From a checkpoint of a small transformer trained on Wikipedia.
Size: 18 layers, width 768, 4 heads of 128, MLP 4608 squared leaky ReLU, 289M parameters.
Training: 830M tokens, 6334 steps.
Each number is 50 + 12 x the weight over its row's rms, rounded and kept within 0 to 99. Layers, rows and columns count from 0. The size before them is the row's rms in percent of the matrix's.

# layer 12 attention key, 512x768, rms 0.0488, rows 131-185, columns 576-639
072:46 52 60 79 17 32 64 41 61 40 41 30 36 36 51 44 44 21 53 54 57 55 60 52 53 62 83 60 43 66 29 34 54 75 41 48 69 30 46 48 51 57 41 60 62 65 56 52 80 41 14 73 46 34 44 54 39 58 35 50 76 53 65 42
070:35 50 50 37 51 58 52 37 53 58 37 55 36 40 40 70 51 64 44 45 54 57 38 51 63 47 53 54 46 38 72 33 35 74 53 57 63 45 47 56 49 42 40 27 51 43 34 62 43 32 45 57 31 47 66 75 57 34 57 78 68 48 41 43
071:45 50 41 43 37 40 46 27 47 53 52 64 41 28 52 46 49 44 51 59 56 43 38 47 38 41 31 53 34 42 45 49 54 54 59 47 50 45 39 61 53 49 51 39 40 44 57 51 59 59 28 38 48 50 22 54 28 53 51 57 41 51 78 37
071:40 65 28 55 34 73 63 37 64 55 63 43 57 25 41 54 55 83 65 68 49 40 67 48 35 42 53 46 69 48 48 22 65 54 50 41 43 41 44 58 46 42 44 44 56 64 51 32 43 50 49 71 61 39 33 40 38 32 50 38 68 45 39 51
069:51 64 57 61 41 43 51 49 60 30 43 52 48 64 41 52 39 51 67 29 37 34 49 51 62 49 51 35 42 57 69 63 50 56 44 49 42 50 52 47 52 37 37 31 51 65 46 44 33 42 48 63 21 62 44 60 34 51 64 43 51 30 38 49
071:44 42 65 44 53 53 41 46 42 37 44 35 44 63 36 46 65 62 54 53 46 51 32 73 62 65 49 74 39 56 74 44 60 52 38 49 49 46 38 40 48 53 49 32 58 53 68 45 43 49 63 40 58 69 50 58 69 52 26 53 69 55 36 34
071:61 45 34 43 52 80 78 53 62 46 49 67 57 48 16 32 54 57 46 50 44 49 49 43 54 31 59 38 41 39 34 47 36 59 40 38 59 43 75 58 51 37 43 53 35 65 58 71 34 53 54 67 57 54 35 58 49 42 49 66 29 57 33 58
071:85 70 30 35 46 34 51 53 31 45 68 44 40 54 52 49 58 54 28 33 54 57 83 61 50 54 52 56 72 43 58 34 54 61 51 50 51 47 46 52 45 57 39 50 52 54 27 48 55 50 56 69 50 33 36 46 41 61 49 30 47 40 36 43
073:50 63 38 60 42 50 55 43 46 42 60 46 48 73 42 58 78 50 45 53 31 39 54 28 52 57 49 70 65 55 62 14 69 52 48 39 55 41 40 25 40 42 55 46 58 38 49 49 41 60 59 34 56 55 38 59 43 54 63 29 70 69 60 52
073:50 40 33 37 57 47 66 50 47 40 55 34 57 54 65 49 46 47 54 40 55 44 56 60 48 66 53 46 30 51 57 31 81 57 60 46 44 47 44 56 56 44 46 56 69 37 45 44 49 36 41 47 49 56 50 42 72 68 45 45 57 59 58 68
071:48 64 47 43 68 54 56 41 54 35 53 49 54 65 70 62 34 71 45 45 52 43 49 62 47 53 39 53 28 28 73 56 48 53 41 32 45 36 49 53 48 53 45 36 54 60 54 58 52 60 57 56 70 29 57 63 39 48 86 47 48 49 55 58
072:61 64 47 59 39 52 45 68 33 60 41 55 63 59 23 41 83 48 59 50 46 40 51 59 49 56 51 42 41 51 42 48 41 48 73 50 42 36 41 47 50 34 39 50 37 33 51 30 30 36 79 49 60 35 62 57 40 72 48 34 50 49 66 96
074:47 65 44 56 44 35 31 48 33 57 47 52 24 61 61 57 61 57 40 61 46 42 70 51 64 56 42 34 80 50 38 63 46 60 18 40 67 37 53 44 27 45 43 68 33 55 69 59 53 48 48 50 46 43 31 57 28 60 55 55 64 52 29 41
076:41 59 43 42 42 49 49 48 33 41 41 42 58 59 43 41 45 40 33 53 55 66 46 41 34 33 35 40 56 32 53 42 40 43 54 58 39 34 46 49 49 58 72 38 38 61 60 44 69 53 20 73 80 76 59 56 55 61 40 59 40 49 59 53
075:48 40 48 43 42 44 57 60 40 52 48 35 44 56 51 71 41 35 60 51 62 64 46 38 54 41 46 46 34 56 50 70 58 54 53 57 66 58 50 46 46 46 58 76 43 51 66 45 59 56 59 58 44 49 50 52 66 52 48 70 37 58 52 53
074:42 52 56 44 49 51 55 46 65 49 59 45 51 30 45 61 43 62 22 60 67 56 44 26 46 55 63 42 54 43 62 44 54 44 34 54 61 45 59 43 54 53 56 40 37 52 51 50 46 64 44 70 51 43 47 58 49 35 54 47 63 58 48 63
070:41 32 36 64 62 74 62 62 52 48 57 57 45 52 36 64 41 49 54 50 61 51 55 44 63 28 49 50 48 42 51 65 46 48 40 58 33 25 49 51 59 43 18 58 52 53 19 36 38 42 61 52 65 49 61 42 47 30 49 46 53 32 46 42
072:65 31 46 47 65 51 58 44 50 52 71 61 49 28 32 41 74 50 55 33 43 61 39 62 59 42 48 63 58 58 53 48 26 42 53 67 50 61 48 46 40 62 47 44 50 52 35 35 37 61 50 43 72 45 41 45 72 26 44 39 49 40 47 40
075:61 48 56 64 52 55 73 59 58 65 55 46 42 44 50 61 48 47 55 51 55 37 60 49 53 62 58 46 60 53 44 25 54 68 45 48 59 38 47 51 58 61 56 43 56 54 51 45 48 39 49 49 59 46 43 70 44 45 38 74 34 81 62 56
072:42 50 51 48 35 46 54 36 47 64 45 35 39 66 64 42 30 28 56 51 46 46 63 42 40 45 64 67 20 64 35 40 44 71 58 47 48 66 46 41 64 56 39 59 41 40 70 55 55 49 55 40 50 40 72 43 34 71 56 44 61 51 53 64
078:60 57 60 43 41 72 40 38 57 22 36 48 39 55 71 50 53 66 42 30 35 52 65 56 63 55 58 62 45 68 67 50 57 62 59 38 58 50 44 57 44 36 38 53 44 54 61 65 55 53 53 60 44 64 46 48 47 51 42 59 38 58 52 61
076:58 47 56 45 60 50 45 66 61 50 60 56 48 80 58 58 24 63 50 35 55 24 36 39 81 42 39 52 53 46 69 49 71 55 37 32 56 49 32 53 54 52 39 56 50 52 67 43 46 29 44 48 70 33 64 59 48 51 68 48 52 46 54 25
074:58 51 57 47 71 77 35 51 62 55 60 16 47 72 31 37 64 41 46 66 48 58 49 67 46 56 36 43 56 57 58 46 58 46 47 64 68 40 29 38 45 69 61 69 56 56 47 64 44 49 75 52 34 55 67 55 48 45 46 28 58 58 41 58
077:78 49 38 47 55 56 50 72 46 70 43 72 44 30 45 45 51 65 55 47 41 37 36 63 46 38 56 48 46 68 56 70 49 50 60 60 52 55 46 47 34 46 38 50 48 55 71 38 62 70 41 26 41 60 41 78 41 31 52 58 55 30 42 23
076:81 46 47 40 51 40 57 64 66 54 33 32 54 46 61 41 60 53 57 49 61 44 47 38 70 51 49 46 53 53 46 44 32 63 56 52 52 58 65 37 56 71 77 72 57 35 71 59 44 48 50 53 43 64 49 49 57 61 52 38 48 53 56 36
077:52 21 30 45 58 46 47 58 24 50 55 66 48 45 44 66 61 42 63 63 33 78 56 34 46 25 56 48 64 29 63 51 44 47 31 59 64 34 45 46 53 71 37 55 46 49 41 55 62 60 48 63 67 20 53 43 52 50 49 67 36 50 46 63
079:50 52 41 45 45 68 50 47 22 17 50 50 58 38 58 51 61 48 34 57 40 31 67 54 43 66 49 56 57 44 55 50 55 54 29 40 37 44 45 49 55 26 39 53 36 50 41 49 53 37 41 51 44 17 43 20 47 58 53 54 52 41 50 62
084:59 54 53 59 42 33 60 45 40 48 40 42 39 70 55 53 49 53 51 73 46 52 42 51 54 53 52 29 54 76 55 36 51 58 70 51 46 38 53 34 52 58 50 52 56 79 62 48 55 43 69 30 55 39 73 71 40 46 41 44 47 33 43 39
075:52 34 43 50 44 58 31 44 35 75 40 62 33 77 54 42 53 63 38 53 50 58 38 51 52 49 37 49 47 52 36 53 41 57 48 45 62 32 70 41 30 45 55 36 52 47 42 58 69 66 41 42 41 72 44 53 43 54 48 38 18 42 56 58
079:50 57 60 45 47 55 55 35 58 30 41 47 50 59 69 56 44 57 66 51 61 45 44 48 31 62 51 53 45 47 34 62 42 43 62 48 56 44 35 43 44 45 50 71 51 49 60 49 46 46 45 46 28 37 38 66 33 44 43 53 49 47 31 41
078:37 23 80 38 51 52 50 51 46 41 46 49 26 54 43 38 40 76 70 21 23 49 65 45 45 63 64 63 36 43 56 42 49 29 42 43 60 56 51 54 57 45 28 52 54 40 44 47 38 57 53 20 26 50 67 40 24 47 42 44 53 58 62 35
086:54 50 46 41 53 41 50 48 59 35 47 39 42 64 50 79 32 57 32 68 48 48 42 32 75 40 55 38 41 68 55 59 62 40 56 43 55 22 63 61 57 43 46 51 54 48 58 42 23 38 66 15 58 49 53 88 45 57 45 37 53 48 24 48
080:41 65 53 59 58 48 61 45 35 56 38 57 60 32 53 61 48 48 53 57 50 44 48 48 43 46 40 40 69 42 53 57 60 53 58 38 43 42 55 60 61 52 57 57 56 62 60 55 64 62 61 58 55 51 28 44 38 48 72 61 42 03 38 64
083:26 46 61 25 55 41 64 48 45 49 39 62 51 42 38 53 50 45 30 36 55 72 60 57 55 42 64 70 51 46 30 51 74 22 27 56 48 47 57 44 42 51 33 55 45 38 40 61 60 58 42 55 67 61 48 38 51 53 58 57 47 69 59 55
081:53 47 48 39 30 49 72 55 67 30 43 48 63 50 56 53 67 51 38 59 44 37 51 41 29 37 53 51 48 45 33 32 76 62 71 71 68 72 45 30 59 46 51 32 74 45 36 50 60 68 31 50 70 31 55 45 52 63 56 63 48 52 64 67
087:42 47 49 41 54 33 63 63 65 37 33 45 42 72 65 44 40 60 35 48 45 44 59 55 35 42 70 65 51 48 31 52 59 31 33 43 38 71 58 68 49 51 62 72 43 49 39 43 55 58 57 67 49 44 57 57 56 36 37 50 67 54 47 69
082:54 43 55 33 46 48 57 14 48 59 25 31 60 32 30 37 63 46 45 53 76 47 38 51 60 45 36 40 50 70 24 59 39 65 67 30 56 71 41 49 60 39 64 55 26 60 28 51 48 46 51 52 49 58 50 65 60 66 45 16 69 46 64 31
084:46 56 81 41 60 41 54 15 42 47 49 43 57 36 37 52 41 50 51 60 50 53 45 48 46 61 46 48 35 37 39 54 32 50 49 44 54 37 45 62 50 76 63 50 54 65 58 58 25 34 42 54 32 46 39 51 64 61 54 58 48 47 29 56
080:35 54 71 41 53 25 56 52 42 62 46 48 56 46 66 42 50 68 41 45 53 53 48 43 41 53 39 51 59 58 46 45 48 61 62 36 58 61 56 43 67 57 57 43 53 49 47 51 48 54 66 48 45 53 50 47 65 48 60 49 41 47 71 63
081:60 42 67 58 47 28 41 60 50 42 52 36 49 52 42 45 37 41 24 25 58 61 52 54 53 48 53 48 57 60 51 65 60 52 48 39 43 32 41 45 63 35 48 45 49 63 43 72 69 52 46 55 53 28 62 34 53 67 55 49 55 73 44 62
083:52 35 40 40 71 55 45 29 37 57 46 53 29 37 55 38 45 57 47 55 45 56 48 54 63 60 36 54 56 43 34 21 58 76 42 50 48 48 33 43 40 58 63 45 58 57 37 56 64 57 58 51 57 46 42 67 56 56 52 44 40 50 34 43
080:51 56 42 28 60 55 55 43 65 35 43 69 65 66 34 24 57 63 44 40 34 51 47 40 50 50 36 55 71 52 59 31 54 53 52 45 60 55 53 47 49 52 67 62 25 34 45 53 43 41 29 55 47 64 54 37 59 51 24 66 58 48 56 59
081:57 48 50 53 43 55 32 65 51 53 53 56 68 51 46 08 60 44 44 51 60 32 65 42 56 53 49 38 49 50 56 29 54 54 35 68 38 51 43 31 41 49 43 37 54 41 68 70 47 55 53 58 33 46 28 39 60 47 52 58 46 67 64 56
090:44 50 61 56 76 33 38 46 55 59 38 69 46 63 66 34 47 28 40 31 37 49 30 49 29 67 54 47 60 57 57 44 58 31 54 49 57 83 64 49 27 59 72 50 46 51 28 49 48 33 42 66 53 59 44 44 75 33 63 46 36 66 49 51
084:45 62 45 52 61 38 59 44 48 69 32 68 44 50 48 45 54 39 55 59 85 59 48 53 47 55 61 49 50 41 50 47 59 53 55 52 42 38 31 55 50 52 48 53 34 48 36 40 50 37 33 75 48 75 84 63 55 46 68 44 42 28 46 60
085:62 51 51 53 37 56 49 49 60 55 67 36 57 55 54 56 55 43 43 39 60 46 54 53 47 26 59 50 56 43 51 63 46 51 36 66 24 52 50 38 21 77 35 46 67 47 57 51 57 52 56 32 67 43 56 41 35 60 61 59 44 51 74 39
083:38 42 43 60 43 57 34 57 46 72 43 55 62 51 49 43 51 40 61 59 26 61 57 50 33 57 56 58 50 50 46 55 55 39 50 61 67 48 54 47 22 60 45 37 54 32 57 66 54 46 39 75 58 27 62 57 46 38 84 49 70 50 38 49
084:55 27 48 70 49 64 68 56 73 50 72 50 49 60 19 47 43 32 43 50 49 39 48 51 43 62 51 53 49 31 72 43 62 63 45 51 49 54 64 52 34 57 58 46 49 42 73 68 49 35 43 60 56 32 51 52 60 54 44 56 63 58 29 48
094:73 42 54 40 43 47 51 40 75 37 40 65 52 47 45 32 30 53 45 35 42 52 53 45 68 64 54 56 39 58 19 44 34 56 52 25 54 52 26 50 49 57 53 50 59 33 55 63 30 63 38 56 50 42 45 76 32 44 41 54 70 56 68 53
081:51 74 59 48 37 17 75 49 64 45 51 60 54 38 38 49 69 31 54 74 22 34 66 50 45 39 54 63 55 60 35 43 59 48 57 50 53 53 61 54 65 48 53 47 49 58 46 57 51 30 64 46 51 51 45 34 64 65 55 50 58 50 32 50
089:51 54 46 68 44 59 38 27 42 58 53 63 48 39 64 58 67 32 37 63 76 63 33 61 39 57 57 37 40 43 59 57 61 54 41 39 54 53 48 43 70 60 38 29 39 54 54 59 90 57 53 46 39 46 34 56 44 40 43 44 22 45 47 45
088:49 46 33 52 48 49 61 52 09 54 56 44 40 39 52 62 26 32 41 53 54 66 41 23 72 56 55 41 51 54 36 56 60 44 50 62 33 27 55 42 62 62 37 57 53 58 50 49 52 55 49 42 60 60 47 63 42 50 54 71 65 47 42 43
092:47 72 67 52 43 48 64 20 64 35 24 52 40 39 50 46 45 49 40 52 58 30 31 53 28 45 65 22 45 58 54 73 56 55 32 40 47 57 44 45 44 41 42 37 55 56 49 67 54 53 51 61 44 64 48 64 60 46 34 56 42 64 55 34
093:40 62 51 61 39 56 43 70 32 50 57 47 50 60 36 33 52 40 52 61 40 79 46 48 68 54 62 49 44 42 48 38 50 44 47 48 38 44 61 54 49 44 26 50 27 43 52 46 55 48 53 44 77 42 56 47 52 51 61 42 39 64 68 23
087:20 51 39 42 45 48 60 71 41 53 53 59 40 47 44 37 42 41 51 67 67 69 61 52 60 50 45 52 48 26 43 40 64 55 27 67 64 46 29 51 48 39 59 66 67 45 45 52 56 48 55 78 49 62 64 30 70 46 65 65 58 58 55 45
# layer 12 attention query, 512x768, rms 0.0493, rows 132-185, columns 576-639
071:67 60 45 64 45 26 35 48 28 39 58 55 55 62 67 18 52 47 58 45 47 47 48 49 55 57 86 69 57 46 51 42 32 36 58 54 60 40 45 49 30 46 53 71 64 59 46 56 40 53 51 45 71 47 55 41 46 54 51 39 58 63 57 52
069:47 51 40 59 47 69 33 45 45 56 43 49 51 46 63 80 38 62 38 35 50 60 43 29 51 48 25 47 50 49 64 44 41 47 57 43 44 53 41 53 41 36 46 66 57 56 48 48 55 44 33 65 66 53 50 38 48 51 45 54 41 33 35 62
069:50 51 29 70 53 63 51 62 69 54 67 59 49 49 48 40 48 45 45 55 64 54 66 59 28 66 52 65 51 63 38 56 54 61 32 63 61 40 33 31 58 46 39 56 69 30 48 34 56 29 43 64 61 57 58 49 50 58 54 59 74 67 50 66
070:60 25 44 57 57 57 48 63 34 38 63 59 44 30 36 47 56 55 63 50 49 62 48 53 59 45 61 57 56 50 28 49 45 57 56 66 36 51 65 56 43 52 42 51 55 52 53 44 46 69 43 37 61 50 70 49 56 42 35 38 62 55 65 57
075:43 65 53 23 69 70 52 53 53 66 57 50 58 38 86 73 38 38 48 32 45 59 51 55 66 56 83 55 49 50 56 63 50 60 66 33 53 66 59 58 57 55 34 45 60 45 55 55 50 44 46 44 36 33 59 61 35 53 45 42 33 27 50 57
068:38 57 44 38 39 64 46 47 46 48 47 51 53 57 64 58 42 40 43 36 40 54 40 47 47 66 49 49 51 69 55 57 48 52 50 51 42 54 47 59 45 43 59 46 84 42 50 56 63 61 33 28 54 54 59 43 48 53 38 50 30 45 42 36
075:26 28 47 60 47 50 55 38 50 77 38 68 39 38 69 39 74 62 80 64 55 37 47 39 54 35 53 57 52 48 52 64 60 48 36 53 42 42 58 49 71 61 51 51 55 69 60 68 48 49 64 32 62 44 63 57 52 29 49 69 28 79 51 37
069:47 51 48 55 65 50 46 50 75 36 44 53 55 56 51 50 53 58 67 53 70 77 63 50 57 58 56 54 49 38 45 62 41 63 50 41 55 55 66 57 56 23 41 73 42 43 44 40 51 63 49 55 42 44 70 46 23 35 30 60 52 37 54 42
072:49 63 64 53 27 26 28 23 51 57 61 43 42 47 57 50 45 47 56 53 62 47 67 64 52 31 36 36 72 46 70 47 44 45 46 60 56 28 15 44 55 57 60 52 61 71 62 16 55 72 53 45 40 56 25 73 52 54 60 47 63 43 49 43
073:59 21 56 66 50 55 45 57 65 63 27 47 42 43 58 37 41 40 41 70 33 45 35 46 64 39 69 40 70 54 44 57 53 59 52 60 56 59 36 68 72 44 58 51 52 45 58 49 53 53 44 53 42 65 52 74 64 50 39 74 67 40 55 71
074:23 66 60 73 39 59 65 53 49 65 56 42 33 61 58 30 45 50 50 50 37 29 53 58 21 49 55 65 38 51 43 53 66 33 49 41 44 60 47 51 43 47 39 61 66 30 42 68 48 61 39 46 37 48 30 61 52 49 51 41 55 23 64 09
070:36 53 41 41 58 76 39 70 63 48 48 60 56 70 43 44 74 56 35 56 53 58 51 53 47 43 43 36 44 63 48 48 53 74 54 50 56 38 44 46 61 49 59 33 58 70 75 60 54 72 70 49 74 40 60 39 72 57 31 70 62 46 65 60
076:58 54 61 37 35 61 51 78 31 52 47 83 41 43 47 33 41 63 47 26 45 63 49 49 55 74 55 44 44 42 54 67 47 69 47 41 42 42 62 55 52 37 48 34 47 39 55 62 46 50 54 35 53 41 63 56 15 40 29 48 58 55 32 41
074:54 83 60 42 39 54 36 38 64 41 63 65 60 55 58 40 52 62 52 19 52 61 63 43 72 61 37 46 54 51 62 46 60 37 28 48 70 33 61 39 65 42 39 54 49 55 58 61 39 51 52 49 60 63 57 72 27 26 38 64 35 58 59 65
075:44 69 41 36 42 52 40 40 50 40 40 64 57 73 45 51 38 39 69 46 24 68 41 49 76 41 37 79 40 64 55 53 46 55 61 68 40 49 54 59 37 41 57 54 53 52 29 47 68 30 74 45 57 51 34 44 37 55 49 36 15 54 52 61
070:67 57 58 42 69 62 41 44 49 65 28 54 43 35 67 50 31 49 54 17 36 62 51 59 35 74 42 56 53 55 33 56 53 59 42 31 52 45 60 61 32 45 34 45 41 33 40 35 52 55 50 46 35 31 49 57 39 50 44 44 27 51 64 31
068:36 63 76 51 42 53 47 50 66 63 20 52 49 70 73 54 67 54 48 54 53 40 68 55 52 72 43 51 49 32 62 44 44 34 59 51 49 59 55 59 66 61 49 43 46 37 67 45 57 52 69 65 51 55 34 61 50 71 53 52 32 39 30 53
078:50 61 49 30 53 50 23 47 27 49 56 25 56 48 46 18 53 77 49 46 44 43 62 56 58 36 23 55 51 68 70 71 51 24 46 43 54 53 69 40 63 68 58 54 42 39 48 46 46 76 34 61 50 62 52 44 65 54 55 49 72 09 59 47
074:45 23 49 70 59 66 65 40 67 46 30 56 45 55 82 67 51 55 45 57 57 53 36 64 61 27 39 67 64 40 35 62 49 65 40 49 40 39 59 50 48 63 37 28 45 56 68 42 50 41 61 78 60 49 49 55 68 35 39 54 37 22 57 36
075:55 28 62 37 52 40 48 61 53 48 49 45 26 34 50 73 44 53 45 54 44 62 44 61 39 38 73 49 35 51 36 71 41 36 47 39 25 41 56 60 50 36 60 26 60 60 42 47 49 19 37 61 85 40 48 41 57 49 47 46 52 46 51 58
074:51 43 34 39 43 27 51 44 69 46 58 50 35 32 53 55 48 76 29 38 63 33 62 64 48 38 34 52 44 80 44 55 38 32 67 72 66 33 45 69 46 80 44 80 51 72 59 58 70 64 43 58 59 35 51 61 66 44 57 54 36 48 68 55
078:41 34 24 45 45 36 60 56 54 44 58 48 76 33 32 64 51 26 42 71 47 36 42 37 38 49 53 46 26 40 45 36 33 63 61 33 58 48 45 60 43 46 79 47 77 70 57 55 54 53 42 44 47 64 36 32 45 67 40 59 54 80 39 46
079:50 52 52 34 42 40 49 49 23 45 44 37 50 75 68 48 42 74 55 56 54 33 49 28 44 47 26 42 40 43 61 28 42 42 40 57 64 40 37 53 59 85 55 57 59 51 59 66 34 46 50 39 47 48 77 58 67 51 49 40 37 32 49 61
077:32 35 27 44 53 58 54 39 58 39 60 50 65 38 38 30 67 58 34 38 50 61 49 42 26 43 31 42 41 48 53 59 50 28 45 56 49 39 46 67 59 55 61 54 45 64 45 57 28 52 47 30 64 52 22 20 71 43 21 58 74 46 35 46
080:57 49 47 64 45 42 67 53 49 67 47 41 47 57 62 62 45 60 53 71 50 46 41 46 42 75 43 60 56 56 49 28 68 51 44 44 24 62 71 51 45 32 52 49 48 63 61 60 61 38 60 56 33 47 55 55 60 52 67 64 57 39 58 37
079:62 41 72 35 71 70 48 51 43 41 47 44 39 60 27 66 58 65 52 32 53 67 53 66 55 57 27 66 60 54 42 50 45 61 38 70 42 32 56 49 55 73 50 56 43 37 53 45 47 69 56 44 67 65 55 55 50 42 56 62 44 44 46 70
083:61 75 33 63 42 55 40 31 60 39 54 53 53 64 42 20 45 78 56 48 44 29 85 56 19 46 53 55 39 38 48 54 63 47 48 61 44 50 31 59 38 61 51 65 57 38 58 43 53 66 49 33 48 53 33 39 50 64 39 34 63 50 69 38
079:55 51 48 44 64 37 56 63 44 54 38 55 65 36 37 56 65 07 64 70 47 70 40 44 77 34 68 65 31 54 47 55 45 42 45 66 38 65 48 43 66 39 67 45 47 55 61 46 57 53 44 27 38 22 44 49 64 39 61 30 78 38 58 60
080:43 48 66 49 63 49 47 61 34 62 52 54 48 57 48 40 60 56 39 32 54 43 74 55 55 50 40 59 55 61 50 48 45 56 55 34 56 47 45 41 47 82 35 43 48 39 67 58 46 75 49 70 56 42 59 48 49 33 54 51 17 38 51 52
077:52 51 41 46 51 35 48 47 48 61 48 34 52 32 47 44 77 49 59 47 73 37 42 68 46 32 53 30 57 41 48 62 52 58 69 51 43 48 55 34 55 65 67 50 33 73 75 58 58 43 36 74 44 47 67 58 41 34 57 53 59 38 55 74
088:72 64 45 43 37 34 57 53 19 47 54 44 46 59 66 15 55 59 55 45 62 39 51 63 41 44 54 32 59 50 46 47 49 49 68 48 57 51 34 41 41 59 45 45 30 29 38 43 52 57 63 61 52 64 62 27 45 51 51 21 40 43 49 50
083:43 45 47 44 37 29 56 61 56 64 52 50 61 40 61 26 56 56 61 64 40 39 37 49 58 40 59 52 49 30 62 28 42 45 51 49 71 61 44 59 62 18 49 50 52 48 52 42 44 38 49 36 44 61 60 49 54 37 40 24 66 52 64 46
083:55 45 35 59 34 48 36 45 60 54 38 43 49 51 55 63 70 41 49 54 52 68 30 47 51 63 55 44 53 51 56 48 50 53 66 40 55 52 47 60 54 31 66 29 58 49 44 38 41 37 65 54 50 29 44 56 61 55 71 61 61 47 50 53
084:50 53 55 39 62 57 38 67 58 48 41 42 40 50 60 34 45 61 59 27 35 64 57 55 60 55 70 47 47 64 54 62 39 31 44 54 46 45 63 45 41 53 65 49 24 62 56 53 55 83 53 65 62 40 43 45 34 32 45 57 48 54 51 49
090:63 51 75 45 63 56 42 45 32 47 33 52 49 65 39 60 58 66 66 46 63 64 62 64 69 49 48 45 57 46 60 65 37 39 51 34 39 55 54 49 42 34 26 34 41 29 73 52 38 54 47 58 73 31 55 45 36 54 41 57 58 52 56 55
084:36 60 50 36 54 37 53 43 50 44 60 52 50 50 57 38 50 57 34 40 45 60 62 51 40 43 38 49 55 51 57 55 34 57 62 62 53 36 31 57 58 92 41 60 76 45 40 34 39 66 35 21 56 57 56 50 26 58 54 46 38 51 38 43
083:39 38 38 49 38 41 30 40 51 67 39 55 59 57 49 50 40 49 31 21 15 37 53 58 63 56 47 55 55 75 53 30 46 51 50 46 48 63 59 34 48 63 34 48 54 65 60 54 51 41 58 30 52 37 71 42 38 57 55 62 29 28 60 54
080:62 48 48 45 63 41 27 20 64 46 34 51 69 59 67 46 60 43 40 48 61 49 63 42 50 43 20 43 30 62 38 52 34 42 40 51 45 46 36 45 43 72 51 46 42 44 53 34 26 51 40 66 58 36 64 55 45 61 47 37 40 80 43 62
084:39 67 37 70 41 69 54 46 72 46 65 52 37 63 31 48 64 60 67 41 41 58 44 48 42 64 45 54 66 55 35 42 59 58 59 65 44 62 48 66 36 46 83 38 66 53 15 53 48 39 21 27 52 67 53 65 42 64 62 37 58 46 37 40
080:63 56 43 87 24 65 56 58 77 45 44 63 63 68 41 68 40 54 54 50 31 47 46 41 35 33 58 51 51 61 81 31 63 19 37 61 50 62 53 58 61 50 52 43 54 53 47 53 52 49 57 33 53 55 45 32 62 68 36 33 33 87 63 49
079:62 41 76 37 58 52 47 44 49 52 15 35 42 35 48 61 73 54 45 55 57 59 47 60 61 40 33 58 57 40 41 51 55 43 49 42 62 48 54 36 68 67 49 44 39 52 52 38 20 51 53 44 51 44 63 44 52 06 59 57 80 27 43 51
084:56 57 63 47 64 28 68 50 56 42 80 65 44 21 53 83 66 27 67 65 56 70 52 41 55 42 48 35 52 44 44 61 40 65 39 58 50 50 77 53 49 43 67 57 48 70 43 31 37 43 64 61 41 57 55 65 44 49 43 44 54 37 48 50
085:31 46 41 69 19 36 69 52 50 45 47 71 48 50 16 42 71 49 57 50 56 62 40 51 45 33 37 43 45 40 20 32 52 51 38 43 58 45 44 60 61 57 51 70 37 47 49 65 66 25 48 19 63 49 41 52 57 62 45 51 60 63 45 37
086:45 55 42 41 37 56 26 48 53 49 33 50 41 52 43 58 37 50 48 86 39 36 63 30 58 38 39 68 38 31 57 44 67 38 50 41 50 56 64 65 34 36 41 54 65 63 27 47 48 49 66 56 74 30 20 41 42 51 19 44 86 63 44 32
085:26 59 52 69 58 63 57 49 68 52 59 56 66 49 46 57 53 41 49 46 39 33 43 28 48 42 41 49 65 60 75 31 58 47 32 50 60 34 47 41 59 16 52 34 48 54 47 59 67 49 66 50 49 53 52 63 52 78 56 34 42 37 40 33
087:45 13 53 41 26 59 43 55 45 58 21 49 44 60 43 51 48 40 48 55 57 48 34 44 53 54 24 32 49 62 42 45 33 56 47 51 40 44 34 42 74 30 50 26 55 57 56 41 44 49 58 59 51 37 43 53 48 43 35 40 42 43 66 63
086:46 57 75 53 61 46 49 52 40 58 60 72 33 45 71 53 39 43 38 56 38 39 46 37 69 41 59 39 46 49 35 25 35 54 72 60 58 54 32 42 64 52 59 49 53 61 41 50 42 49 49 25 61 61 51 66 46 40 63 48 57 61 60 42
093:47 68 75 56 55 40 51 83 43 51 55 44 44 35 55 52 63 49 38 52 41 35 57 47 33 51 49 58 48 66 47 61 36 21 45 67 54 48 82 39 45 83 45 50 44 26 48 43 50 66 48 63 29 61 49 59 57 41 45 32 48 50 40 56
082:34 44 29 29 67 39 42 47 38 33 51 38 47 34 59 65 52 16 61 64 60 62 36 64 66 43 78 32 53 37 25 56 38 44 27 11 37 47 59 51 60 63 57 64 37 66 56 51 54 34 75 65 56 38 50 48 40 42 42 64 44 59 60 43
088:53 54 45 58 41 56 50 51 57 38 65 32 65 48 49 12 59 65 39 45 46 60 48 43 58 44 72 38 56 52 55 56 54 51 44 53 52 43 59 65 55 44 63 57 69 47 44 43 39 57 26 44 50 73 41 46 56 79 55 49 52 72 40 67
087:54 61 60 65 46 45 39 39 50 58 55 36 35 66 44 42 54 34 70 47 50 35 29 63 46 29 59 41 51 46 50 60 53 59 58 27 72 64 40 64 40 63 63 35 52 68 64 51 63 44 48 64 44 64 52 68 47 43 50 56 43 51 66 53
092:35 44 51 45 44 58 31 31 79 44 45 39 50 53 49 42 68 70 40 30 48 58 52 43 43 65 55 65 49 76 57 42 51 34 32 46 47 57 59 41 56 52 41 57 43 54 70 48 50 45 49 51 58 33 49 29 45 62 63 61 53 57 32 55
094:35 50 33 49 51 45 76 52 61 55 56 39 59 21 55 51 72 52 44 62 50 43 43 34 43 49 56 40 45 53 44 48 47 63 30 59 51 48 65 46 51 35 45 53 59 80 41 46 37 57 48 63 26 71 26 77 62 45 48 23 74 56 52 38
086:59 22 68 67 55 57 55 51 51 65 59 68 46 42 35 66 53 61 55 53 40 41 43 37 46 55 64 50 53 43 56 34 50 44 52 47 60 81 55 70 47 53 44 20 52 65 41 47 42 40 39 42 52 44 32 57 47 58 42 20 68 50 43 39